Weights of a small GPT-style language model, trained from scratch on English Wikipedia.
Architecture: LayerNorm before each block, tied embeddings.
Each number is 128 + 32 x the weight over its row's rms, rounded and kept within 0 to 255. Layers, rows and columns count from 0. Numbers have three digits each. The size before them is the row's rms in percent of the matrix's.

# layer 12 attention key, 128x160, rms 0.0411, rows 0-127, columns 40-79
090:134125148128170142069132151196126096172147109150048154074090067158114069120130139134149143152136069116129137171077169124
099:104057104077068103155155122121151094183124082152122074171151184175131198139107095148144107146118135150119093186158151088
094:096108144118135125146108114164126161159108120172198183161130102176125128204075114130093214103128121156116087183118125144
099:138116117089119108164127107145138083087120124175126113161159141106160142120147164184098111133122163186102161195161117080
091:132102090154139153110160108095091142131179157116120077136130174120080115167143074155126090059106095129124118160055157154
086:135172155029184148134141141058149126173090128133130129171147156168116134126189096133121139109098125135118125153135117106
097:199168139136173083136123140106080124151069134155116125175077125180143172104122127172149187098138114120096102208064139164
099:114134205093093072121139124117140149130092111152171129114106185114195042099116119175135116084106164169133099144096179108
093:128110148138146186123074089167142095077118162121098097141148094145150145109146135159200122174128174149108094147121100118
095:169142049133160092144101118115183174109142087128156154164106123069139120160079149200160104124121169103136149172130164135
102:163169082137119096074190100110053180124112106105083144172137159146065143112096073169145128112077104136136118150141125096
099:164035115122098151136171142131115140123191117153101138093117086097116111182149164162162153144164130177156120101114095148
105:106097126106126142087093105120092163139088113090097128146089147142054149113122138145158188093060077124165144186105130108
089:085092102157102067132153116148195088152158119103105130112134055111135130101128142117190182148125132146075158144136151083
088:095111125149106143163118137137141086079122106088190096141111072108184123215116134110135073165124063119155113130169179138
099:170138134116181083168132170122132070151088057119131077156109151133131117167101139114135123102107137121224128176132143114
081:129111104158130110131106165169110132103137101164102114058167153152118159168150092193083167142197132108146141095145116145
096:114123130181124090078133093190116186170127128104101154137141169103145104083100101178053184063149151159165150098113165059
079:150132106073131133115171129105195120138144153171130115074116072155173115160103111132088142102131155139050193168125102124
084:163190091117158073190166121111156141111037082161199191176125085120092094111090141123132160043133161130146156187124105104
095:145091076148146095189053130137117085140137079173090102192145150129139138159126071132137202160120183114184205153115156119
084:117085135133118106146118187063137100132063135180178140132128138125171113117099128112101166121174074126151143141138115191
090:104127147070125108116185063117110163162166097125148064170141138159098078147153139098136144103140157098115154112085179146
092:126120165106053097082186138168113090124211141082123094139117167180125110128134128104127142132175149100149164096161121119
091:162100137140100130160133114145150090145155120117145120125129107177109157082128147090137139155154117114122143096147103115
105:091123169148144142069120107210209168103112128186152139092111098127145126120138156065086066171179140124106166123179093173
096:155124094094116108116138160145118143083130140107158129144146121127070101116110146187130134000046122135153145159144054074
111:129167079119163190112135103158094113169056118153183134161148155094127078128169157143125100151118173170102084178076155149
097:133150100127136169131164090158118138155118095097159098097109110145101121119157146177107184063098161118089108129094146149
089:178139195130071145186085094126138174170130123069122150168092185143077120075168111118158120115128063143144102138078138093
095:120142111151108102131144147153117067146137090187177191124111126140140110129093141072119084125171143142138111110084127127
084:165133165151078063177152117146162155176073053171140168117168103136186168130070114102093152197139138057146106172089118149
097:090079135124076102153102116163105215083072125169144117107141105109138157070102151103170149167122188125089183143129144148
091:126194136106121132183097067154076120157169078131092094128118155165054065109177099100166124086082113119162085123105154148
102:107144071134168070151112171085214136151133149097051155148160111134122148178083113084140152169169111064082093109130103105
090:097175165145135134180109076155178112115102140080105133169143107114242169116160107130111154168197179128184087133103111154
082:184137120100106103106189146104081154172186117083137112135149075104165133082163119200142124112127135124103146122103103158
100:158124083131069090173078148098152155150075131122154130114084166121108158175101133118153148117093110104072174159183137082
093:141145128139048170150105092140205138055142131134124147060164073068079076134166171096123145167118154088122140099139137136
100:154162174110108145177075172164104109125111156144177173128130130141114091127103190113209098125109121151200122072104147158
103:161108125129118119167160088105126152141116135109132160115110103112146114129160187072157124169108068104169095123121134173
097:123152144111222186133129115096207104127178142097136123136109166130135065111153094137116137142048137105130133102106167157
091:115164182096111113189113112186070090161074147099147177071151093123197097180112173133087193100183158118138119121073133113
085:106083133132080094165123085156134120100152110143146141162107109061123123077186168117090152153076098131131087107120101115
082:078068114097116144114178112175149181171107073122102130097110136160129125130104163076101170078130146130188171144146121120
099:167144150127094057111149138112096109158115113122152128208158170160105138096143079054091133084142161137098126141098154114
086:109100108122192163090187114100077146156111135103188100117089116099094168127140092116114141110100129126114190132155129111
093:172131147155145117081113099115084154105099123113140167094158146152094078146103139074144125155179121150154115063152056118
082:146119133146114132099090136088144074165101197106126160112124117063122166169144126153132078105158128140156129132154167136
095:089143138166131161132138114122132156162132147131128153114137108160181120120125151099039090116148121119097105123203087177
081:112167143097132110097113168136119128083118189143105142178149090118106091097187063138109128085136179185075088135119146071
083:119158191119144102085103118156167114152126138139114135102069129165151059078090051117176128058095073133135146171066132141
081:179142121133110116111092152094077161069172131082125135063097121135184105155163165111170182129140113145126146069063157120
086:164158130130149100113094051167159163131136117068143163078125150132149137113120137089160104130175105101148150097097134136
085:157156116099111104116090185123098219088166162073095124074133088093150151148154163134103109152182096146106194119079124119
102:116086094143194161163153172123156118132181111086158134090124182105112147160141042141084120131096134114100171159138150149
091:102094084114173113157156186158105099190181081135166091140145153094167107133150088157143198160120128086137155186152169146
101:136106122125102108195121112136105126088143113179160187117133114144075167114143193148093121184167109106134125129153059163
089:112102123077132159155171148113108158146098073130119095159155139166102135117146092028125068139175153127112102120075163147
094:130094124146137089110145077114111132148144134051134114141185157127138142149156076174132073180159135128137124055150125129
090:082140191117118141100124135099088115091149098062114152098169164130136111172156148080176075163108134091142040100131163132
091:114128149106160149128144125107081133153139108084206081134092116129115145139150159101153200103117142117166210122139150091
089:150192186118124099069165119107112133120151065119123163134089130167076068119093144122144165162067158145128130135130164089
098:095072158157136152203133164142049100119145151150118145120095150086167044171115154079169136111116065134132125084118118160
109:057144109125146124093048174174213120126136117129134133125083169122158118151129095146080112135112179117161172139152111153
106:091089132105161115134165152122057154147152101093139110117164165079141134108159134119062144124070096095143156118160096054
097:069121142167164132124090178122213152146081146138147219179105142123160100097149150144093122152122085164132172063105166100
105:074090113090173147142166133105128088141118125139124161122115069116094127170097126129123074092096197127153121084142170087
110:136105125101094106136122114197183123124139211167191165116142055063086123147115095106095128116088165174171177110116119150
099:086130094093085167136125116157117255128131076175176111074167123188124156151154135133120103133136148120095139090163124158
107:135125109207142145130125100112105086115181150052151127121153100126103183156129153076091062154147133098103164110190139142
096:093099090107147087135125180127157126120151098117133178118133151187160168182128181112169116093139118162147100157087140154
100:091115100127123077160131082167088111159140194140123160044126093075115142119144194087165118090098171120127134163093134130
103:146119118108178100109184115148152120044073103117158106132163143076098154082115143125034146091071090161109058131159147215
110:147120127150140141178118139107085124090148134176090115136110103201120103147154129116144139091127110154108084137149119112
110:113146189108123142084058093148083141054187152182120157134115114130085135134146128120144064164166111146128131087138102138
109:115194080139117133047104173143082172124134126080153130152155142139100078111116042152174208122099095129119171139126113128
108:144185112134116169113169133097130107109167118132125063117119074072102122131113107141134101157113145100101122133158158111
107:164156132123169162165080121136185125158157116143113081194200111178119115166154169139133133106150173116096121145029084140
109:155060111120089140132116157137126156165129143148121159104118078072180079153113142185157073107157167105149111182125109154
108:157162110116147145113080090055083132124113151124136125114097096195164098106207145106135157067156136145130072134140147190
102:105147148130110119115126108182151060142065076204149159122135051101092143145142178040081124146149109161101109163150092123
107:127138121151195108123150126162182170118166138108152098121098084070136079171065096113119116069133106135167148123125144163
102:073140144100139158137187103120097145147097099095083118139141094149086179093112192109110079139099115154115163155091182097
110:074127159107067105165121192130116107142140115176085137164165144104068139156149144146078186090075134136117141081110111124
109:163142157109100192157126079121096125096106126087147136154152118133160080125183121128130141131130131138140129080165137148
105:136092108166158098121097111123139159164106135124114192159171090194129117126108101136165110106152104096135161116114132139
105:085085165120104148145126164048167158143160165105150161125085103068098151105190064110124180086093159082150118102165110120
104:112091066177119138096138172153147108189134092101091124135163147131129138077150107156119112061121111131097116110143125140
099:089130091122086156137164079095140136098168099135140185126144128143124112147129136137121118072155111143128137145116083117
114:075116121072132137120100090099161157121114130136104169038152149088051103118149176120151102137143141080141124089128159152
111:108130133177137132088130126148153134106088113135114146121110133122165113171088132162143080184128151113154047108125154143
103:083204179157106133183098080138160129113135168112099102161130099088153112096125093090163150184103114100145080145114081161
101:100110174114076105165094075154113149106137088162149136108153126130116129154100160093121086201156165050124094137068137136
096:141079088121186189105127175174104184164107093147136088136122103101184162086079103136120128120086114076179119057087102104
106:125097135119090150095149105142079139120119113184113129136118077126136162172128134102139138121176132124156103162128183124
105:139149051079087093133150116192105133120130145114110154143118144142048164136078176128140141101164162164116094150107119101
113:136137102151127135143101091163118144144109082131140090150107193129145124140106123094134128135127173140163094107106124125
108:103137119093075122159108096151107103105094160079152103123093130150117077102126154165106144090164119167106089139057067105
112:109169150103107146073202142167077138149139153183137129160105148099132155173100104114118156144110094111131126058139145112
111:088130154169159121093105157106157140155139137103100131123063150110094096083099120189106116210145073146127115102052090144
109:099140156143138135129179150131114135127113161139130199100178179156147127087115140100117152099138103107102078205056160161
118:155125141110122164163132112123120137133156165119169123074057104072110095176126173121117126170135134131094074068147120157
107:099151153100123075133054143117089110096164185152156109126180123123150162114101140160142113060069092121107168105095191139
104:143138143139122106176120137161103107093112118142115185142107079123177088120133144087107046164215167126106142108126192101
106:055159119085114197161106101105129087110100176127111138125102101082112127090082055102153117078104085207072118131139155100
105:115112100090165134166106173110085107122224146121091104068127121119095102126090113099105126127150109122165133103081127104
102:115133101110116149093145146145125107125173167190149103126123049094148095121174122078099157131149105095071149167077130124
110:129124115131116137159131086130106084119063170151190159089152191118142200103109145134105136146166152173133155098085161164
102:167115141176081088132073157075080178133173118144168149159112116095128111156111151115125154128131097133147163155127119145
106:125123113126116086047176181119153126075148145117144113070185115125114132126147142112100127117039162082119156133108194093
109:151095172175137122151114127122136095106126123151119153101158093130106127104096220051122083131145166148159108135120092108
112:127115124090106101102170070102124159136107095136129139100195139199148127117199093129198107119123137148111134114129100109
107:176144153135111132090118097156156132151134173095132139151145147123165075121129197112122116191103155091152124177118110106
103:123153132079095099199091120149068087149097075152154090163112103112093097115126163098112121120175132121171147131167102164
110:127110126186158141239083188134044135130115130125113139085101138180142134108114171126083114114134079104137127128100077109
108:164118138151150118127139136069098142137131132104093125119102082150092157084125135120146177108183165097112150105059160128
109:163133163143061131131118132130125076046129102114102096134061093112122144086180122077176148141138181160150159118110105123
097:148129100103114166083128108119106091129153174160100126191227155109068192123102123172144109139137086115083074129101164140
104:120124133070124117132078111160113162111106162125115066163137083129105107122085121121128122164170122155145147147109132121
107:146097113118098143121158060155128173145205170172108145094138076121128129137135178143163113153102106105142115101175070085
106:072136147172191111146138145098177151134187184174141146092160094152152044081155140147128109116097102158158139081116200166
103:143128104137088143175126101085171126118132151055120113090169127082163095183183143107109153092173112147153155155146175124
112:101082190174121130099131156077194126073132155107112153099096092157151131117073160157091123124147065120212126119091139179
104:147078126127114095138108129100066166111200113132105117125166088164085098163138162087187147167119116140134139137173179077
117:150126137151134185113120133060131142226139064116138160142140120100109114169125056176073135080114123134126096118059130081
116:165093121153161135109142093054145081149086108142130042183133166091123151068107173094121170108107110129131183123126133123
112:130092079180115141138169159132127168121142095093092078185145129123084137153110142164130124088165115100108143101130111178